{
  "n_layer": 12,
  "d_model": 576,
  "n_head": 6,
  "n_kv_head": 6,
  "head_dim": 96,
  "d_mlp": 1536,
  "vocab_size": 34616,
  "activation": "swiglu",
  "norm": "layernorm",
  "norm_place": "pre",
  "norm_eps": 1e-05,
  "positions": "rope",
  "rope_base": 10000.0,
  "rope_fraction": 1.0,
  "qk_norm": false,
  "attn_scale": 0.102,
  "bias": "none",
  "tie_embeddings": false,
  "parallel_block": false,
  "init": "uniform",
  "init_std_qkv": 0.0251,
  "init_std_o": 0.0,
  "init_std_up": 0.0251,
  "init_std_down": 0.0,
  "optimizer": "muon_variant",
  "lr": 0.00892,
  "lr_mult_qkv": 0.5,
  "lr_mult_o": 2.0,
  "lr_mult_down": 2.0,
  "beta1": 0.95,
  "lr_head": 0.00603,
  "grad_clip": 0.5,
  "warmup_steps": 200,
  "schedule": "wsd",
  "decay_fraction": 0.884,
  "decay_shape": "linear",
  "final_lr_fraction": 0.0,
  "batch_tokens": [65536, 131072, 196608],
  "seq_len": 512,
  "doc_mask": true,
  "train_tokens": 984800000,
  "steps": 8183,
  "dataset": "wikipedia_en"
}
Each number is 500 + 25 x the weight over the matrix's rms, rounded and kept within 0 to 999. Layers, rows and columns count from 0. Numbers have three digits each.

# up: layer 9 MLP up, 1536x576, rms 0.18, rows 245-284, columns 336-383
# down: layer 9 MLP down (transposed), 1536x576, rms 0.21, rows 245-284, columns 336-383
# gate: layer 9 MLP gate, 1536x576, rms 0.166, rows 246-285, columns 336-383
up245:472523470473488486480499508452474489488522524508486494484507502473491468465475530509521515513496493524527504486530525501506477521485471536526517
down245:528530451486489533448488531522478514484480524537505465485470576526487492492530494504483552516493515465512511504535472570504530505472496523480539
gate246:505484518479505524482485502491502443538499527468492452480495500526502529451495506547468522539509512534533515472503461496489490496474463499460579
up246:525456513470539470524436504527481521532520489505493498488445525526510485516479496487486482524513499502470469471489507520487560517481459479499524
down246:504487522513511514529500491476546474528551552497500451540515487497503478445511517477502485551488569542465485495523496503495531532477506490500544
gate247:539510466475448509511480498512497454536523529483471494491448530497506471502487504495552566512480537480484544551507487512527513518521489518503479
up247:465471527559508531527507470457526513506528509502505451506496508520526527497479523526551500511464522494451522529509505509514507472501468504496503
down247:524471484512468502498513502525504524505499550456481527479504514546502484477478528528461513502511486483461473512485455517489513518505521521459505
gate248:469517496528475523523509489492496494526485487499513490498468481517502432481550484518516507475462536501487492483485510456510514478544471454527502
up248:484526519474475491513514475535477531508465524502524494504522511526527501492550470498489474451519459488462527528458502537478467542478487501453507
down248:482516535492521494484556472487461515484452521480497480527522494495485477498544486530498511508456462487415500552471476534516476502510525527483514
gate249:502515479497513511503487496558508468489504519497442447515538435547500488564494523512456530498479451530500505498481500474491520464470488459533469
up249:474527441512490495468487504496474503524471543493465502489532483515485517525502539537507512514497558531530504491497502445500505466514499504513487
down249:494508480511498480452498461459493520502497501518519515472498501458515549474510473522440511510512493526516520489510494482483547475524470493527473
gate250:525521514524480479484486511516535489463460508467513481524465516515507475517452482525510471545529473500538448489524505532462467505474504524525494
up250:452477467505483529553526506486486514482477537511468512443435504482443536491523518538523526500535545466481510501474498508496497477476524462511449
down250:485491458471520507548541489508493443531500492456485486510522527532475551503493510489526498468479535512515499515483521449507503533468485492498517
gate251:529514488487448483484502500521511512541487512492493485490502494529518517505498521494531495485544504453470481523500501477481477490496463495519516
up251:472515508502515495529490469468483441523478492488494472482478515491531477500504486486527511472498531488538482537434500468499498522511501479492495
down251:503524507521525497502496537500504492492472516497507499470442477530472539474521479496514549494494506492497500539557480489497507448478464513521503
gate252:506488531515547480502495544502478488519518491468497506509522515506521526508486485526514479522506470510538473503541544492532459464538518508488504
up252:484466516511498548520535507512503550504474503528465502487502480494482473491467473483511510507455534473486469512458496533514517505486503489477505
down252:525513483512470499516533509502522499471509468512473473523524496512495527504449484476507506518508501501536514489518482544510498529471518485512532
gate253:520487453496471512458510498514538523499511511490502526472516501533446514516545495448529494516493481522479495482503498515523449471504490484511488
up253:522502496484568520519510521543495492458496528540496522463484461497540485491509474511506496499523482497485509475471495539490477487552484529480478
down253:481484484488494493507517441496528495475498549508521504501519495479481502489482499497508475524516472514515494481523490474536496492518484513512514
gate254:482473494532513498557517525489479494480491504510454454522525517496472493509466500520476510492538471491496482498547478446505488497468494457526477
up254:508473482471534511504453495504486501487493515448509470516496501517495504491521505522490504472512497475501506519538528463481495499451502480511464
down254:500492473496503468512497535516498463503516473477501524472480495492532478502495532517480508455495540478535505531466524434520502521509452501506467
gate255:521482498458436527518503509509514496530469490458493472502543511511469482495510507491473506508540522508494523554533517474463529495527514464546497
up255:497485540481522506491487485472493513521530486528491503490485487532495527455479507534497480501488443477537499530542547491504515510517493505495504
down255:523497489533460480488476538441528490503480540461496497479497510475537522499501524522476455480523440525433490477511532494506448484500474521478480
gate256:444507494525515476473486513544531476502511531519487528478448520547530513524502501482478524482489479509485514451515434478469503517486511533516520
up256:526527480480474513492508495470523507515511508516467517510516500500494485476473508514495444506511520455549510529511512514493466435487464459533468
down256:466521515518483524521524512503484527523465539513468513475533483539510467516444472495539494498522516477513558524483482489518530476496489498490503
gate257:509480551507553499506481530480468457540487482488472456496464467553499524480507469469530461486492466510474525485521489486475502461530501518460524
up257:517496488468566491482548507492503534525502493505511424498515530518514506521544500500472490501477475515528509500494474468499499472501477498535541
down257:503480488507495515493503397456461489508470556490519535449480495492516516461486494534505484484524510497509494518505499484524487507494489504477472
gate258:518516493509471511492504521538551499489510501482471501498489518496518513496527486509521474498532497502526485504483511477530527467514495499480494
up258:502478489518498550478503508514511489484457509509468509509506478472476502496480518573494523538516514508473517488487490506494501523520528512517493
down258:495538507488524522497463490477513436546480505524512522502529524499486483499531482491536486490489478469506499513517481506509489493508535489484541
gate259:475464477482479477494562489492485506474475487460516527515485527496480515514486479495497551504538529458477471494495502475512479473468503450539510
up259:477471510491501493510534504491504518523501512519511500477482547517499487526461511477502556532547484452503515517499530480541475482546503480466512
down259:474449499509508498489479467472486506517472541484493497495496496525468521495506477458487577528513512488481474501533483472532502522507507501508532
gate260:451502493531450499512480510505471541502541540475520498505500525482480507489540487482480485468511504491504472532514517521518509501483454488502475
up260:513458509473514527456503482517507461453441479546548549491508502483458512525529495491441542512515554533509460447501468507479436501497485512496493
down260:530499537490462523544508523497481522467505517511516512523532502498491494502545525506463467515461481526510491567497510525484510579496486517528504
gate261:510487473500476512494488494511518501521511510501541486503531528521515533521453518521508494513482468484545494498453565471548536501546531481506482
up261:488507504509494458493520526468494480478505497484498480500486485481466496490488463495475517494461515484468504511517458550463532500448476465464470
down261:505502579486480516497511534525467496473515498515497543516527471497469482514491529520521486489514485527552496491495534488510482477459455501511496
gate262:493504485491515483534497509483476501465548511451448506516525507501496487508510511503537514465499487554520542501533462519556481535496507468521520
up262:497544536472469484478472486529517480541519487502500499478553505502461517440553489500508515489516526512516483481492530505511481497492445546495494
down262:499479492475539529508499517493485445494489447462470482479549519489525509518507484484476546477490485476468522485506510499515478516508481522468508
gate263:480548500501523506483495472491503502511484513477548503484471498493514500483510504500512475518494478479541482573474503559501510510492476490491512
up263:533528513481532546497495469509509496462519443508491516511522554513492524471510519480485548464516520508513462522449521494490487458501508439529513
down263:547464501511524497528484535509560540497511527541498488478482487499493497512502538470497505534531528539469508548520499509487477485484486498479518
gate264:494471485496494467512506491498487499483443478502473486437466506489470536488473534481514501480532461497487506491493459448533520488516500485507483
up264:507517505499515503484498532493507450478483495503509483548501541550480518475494469527499495504482492508540530496514499492517488497493496493469473
down264:467528474489465497479517539491520498480479511501502476488500480463532483540479532518503477529522517480479516491507493508491499496555521522499532
gate265:480552527499496531474507490474486478504546490499500560472497478481448515530477489497489500483535493532507498479482467514501576480489516490517532
up265:528467505506466497515503505547509494539496461520552523475473516523512456470463510485481552503507469464504509501512527482470481505558463535520492
down265:497502520461529549534497522437562490488478484438520526538545526500478508508531492497528465471493441515466542523535496541459519560498504501504470
gate266:461486477494516497471498412491525490511435482501525560460518455493500513505491522500437459483471458476522499481457474516534516499511507517448531
up266:518531497533527479487531458495481473544522386502471560514430535500459460509500430537510524501485469511500463479507505493505496463479513521492513
down266:539501500523540520496525554503513510477561432548552512470467465532456516481504456537518479453496507516512495516505497502478506504468511524488557
gate267:509496512531487485513475516498521496510481518468496509463457513534502489514505494490544502437493502547480508511514503463486491489513496502528518
up267:486517521504515495501510475481510438519456509509505464527516483465556477506484489492430526478482508510491457507527505492527536474460460550522471
down267:495451527523522496478547537526519483508507524487473518530490511516496506490481533448477512517489521502532510467496510501540514482484526502503514
gate268:497447528503468454530520514459471473509495483480483504509518535499550486538500492537533489532473531512496503448538524495510481511527524521515513
up268:509554527520535513503505504516534507528474527530522498483514489511444528491491505480468509492485502487455457522512460467499505479469490459512485
down268:485512567483486524520481514517489468487523505491544501544500548519485492504510488511543514469521501499454515502509551494469467462534547525511531
gate269:501472464501512515520486508491480488512483485509482478522505470495503568531489472519504495476492506491496511532558542531567516510504495485473514
up269:505495498509502508494504503489538500532543490506466527529517534505525538485473508513486515526552485461486506500558517501556507524536499499467515
down269:503523470508496550486485477533490490505459485453516514533493511487494499476482453549522473516476495533565484484483512425526481461479460502467499
gate270:479491522515484492439458529512483477532488506485492500553503508487505497513523488490479489504484505493507474531526496511512498517559463496502505
up270:490513493460454466496480516492537488478521523504511513530519472512520486508514503537513504525506501517487518493497467496453509528507473509490535
down270:478482530501517502531518501506480507520485520539515503479498514495484485486549528542502497486496493508493502549527476554494503501506536503493516
gate271:518471499515491491498493493503541507489498465496468476512504485505505485483511500480492501482540468513540477479459479485518458509507535532529499
up271:497521481454516479504470498507499488501478526538491502507464547489536489518478473459439502511497490479532548503538499470514481487505453469532457
down271:504525487518497446487505512479465492490462464498500470514491531475549513446503485524484460504488494543548493535488498500448460496504509473517560
gate272:483503512531493504531498498529508511487461497470481499501545541565541491473510502495514512483496489534541488492471481507570508514497508482503518
up272:514468503459485517504502485528515509518490482492455528556491518462546492499489493477476494539500516483479498466504471472536486493534490490554560
down272:469490468507490513545481481474487506487477519489476475465510497506531498492506435487489488472475449518568510520487523477510530495502500481513542
gate273:477495523546548469501523502444500464476477448496567479487475498504486474466515455550505519458518498518504518498479510518514509455512476510501487
up273:490494545528518473504503514463498490470495529484512456500520539536472508502484472485520481497502484473499501462522454485467514506542480493494490
down273:513526448459472506472487572540487520521532520451439504514474501483468514493508526483468479504485488520516451513480502482522522546489516487525512
gate274:471491529546479498479462501515498510490462504507462484496509486514474507497482477498535528481524511527517480485473478474545507483547501504504519
up274:527487530483516516501508545485502478530523513486481484505500486486483492442496505491474539495521461497499503514506482512489487499505517485490514
down274:528527510516504500510496488504491481500503473481503548505522505435486513474536481539496573483474456478529510501479556494459534541503486522498524
gate275:509472486501539504480481502459474472453522503487473457470529493505520508462536504482513477534542503486510516535525512470463464573457462481474508
up275:491524491501513523498497463542506513478497461528465498508499475490481479492490509480479485505496472504488539501491533496504504473515479462501513
down275:518472489477537516512513515488506543494501494545488494482476468511477493523523525499484524479482472472480475523499496507552478491529507514510542
gate276:486478543511480455505501507526479492496483507522501491438548501520483470477519472565525516500534510510532517490451445475513523490463497515461512
up276:503546553524498471479489515510504507537507472542507509511482532515525478528489495516504466490521498498482480478535509502515518510497507517512507
down276:487493492440503489520496469477446543511485556521495503507507511496516521502503481520501506483487460484494463499525517552468505532477471517464497
gate277:528491515471518504468502527554487507499473481459508463524515444452511470577498519503461494495480466540494515471525522514489486515489519509526528
up277:492495501465479513507494496495533509446504484543559496509501532450533487495478520515469516505508510518495526471512527509489471454533510498464497
down277:459502463456517517490487489519504503509546460507525503507482514492470501525513496508508509546492540543472525513493515531477490464483503552472499
gate278:466529505489491467500458507530509487476463554498535488521521528490451499533492483484503479540506450494464511524484525480466492532507503500477508
up278:487532492506476488517516479488468507498501542468500450449500462493492543504473489493475479505502505513523508502477518505532467491486480490485474
down278:504490478495538543527534563491509449500473500474519533526475506493508524513518460508468517495494491531494498484524504503529488482503493484491446
gate279:465447457510455506443471509478518509543505520489482526507522498490486486468505503522442485534497503508492497507492493476499501542510528485493501
up279:499505488486484513514524485529459469516489519502503500517471517530508507528543475525476496478513503484503517466472493509511513459463499497477504
down279:503479461516484490454513484541491509516451490513517482487513494545497497494499507446524469482509537498506525472487533527484463491551537520514521
gate280:505481513521481500490491505496493534495514535527503512512545541522479486489505500466503489525510531534487472514485501524532513526523501470479479
up280:540503489524502477452493501499545506515528502497501514512552523499486487494494521509482510515553511539530471507513516525499490515522529526496532
down280:490486417533506481484494465467488519482527513481505500498478488497474485498508533517521505524470494512508510470463493537514489504488488543517489
gate281:485484499545475514513488505530513485471533477493466527467451496485495507454543516502501510495506526456458535535461515481529545503498507518514488
up281:538485491542533483485519493482486499521515439485521527497542451502480531436511490495495473479522558493498540477513495468498505488496499528508506
down281:480482504488495509521479497516520522522539501498498502487512488498486470465491512482544495486485509508473544479471498495497501524486541510508494
gate282:464492532483528500551482535523538447538512491509503524511544484503493555523462526483481462551504537498447478513484492537525465500529465450472509
up282:486538511480509539516527510482507550462529468452481545472530551491481491493460536525479504511501419509504461536537512503507475503539493518485501
down282:469456510496468497528513518482487529478528497504521475490541463519506495510538532504500477489459494493492523494462520538478456541494475464485501
gate283:502529543489534516499490491506489486518496528506516499490541519475467549523480471491540497490526498466468493469509477495491524538487557515483485
up283:497461517513456486500487501507512517460477482493505526484479483504541494503492496476478476475432521526481519506498481495530495458492480479466494
down283:507486496491499504525499485502579482460506519520524486506477497487470478515534469508533502470520496524553489504514501515497485526487499451466483
gate284:501544504515481497553490496501501497545517551481516570522483513534496482503508517456505472497499482471498488463509556516499540489505484525509492
up284:484505478508501483484465515489544524482488512545521509474508491524510473485519480447523548477492511509495495565485530544489485485501471532506469
down284:566526469476546473467513502486498501523496530482504490495498533533535505505552518504521507473489512500513479518537488477500482494501481507509501
gate285:488524499536514522486516519513532495502521452472510485486515508507525430511493498486485520477453536469476499496514499488459543528490522468500486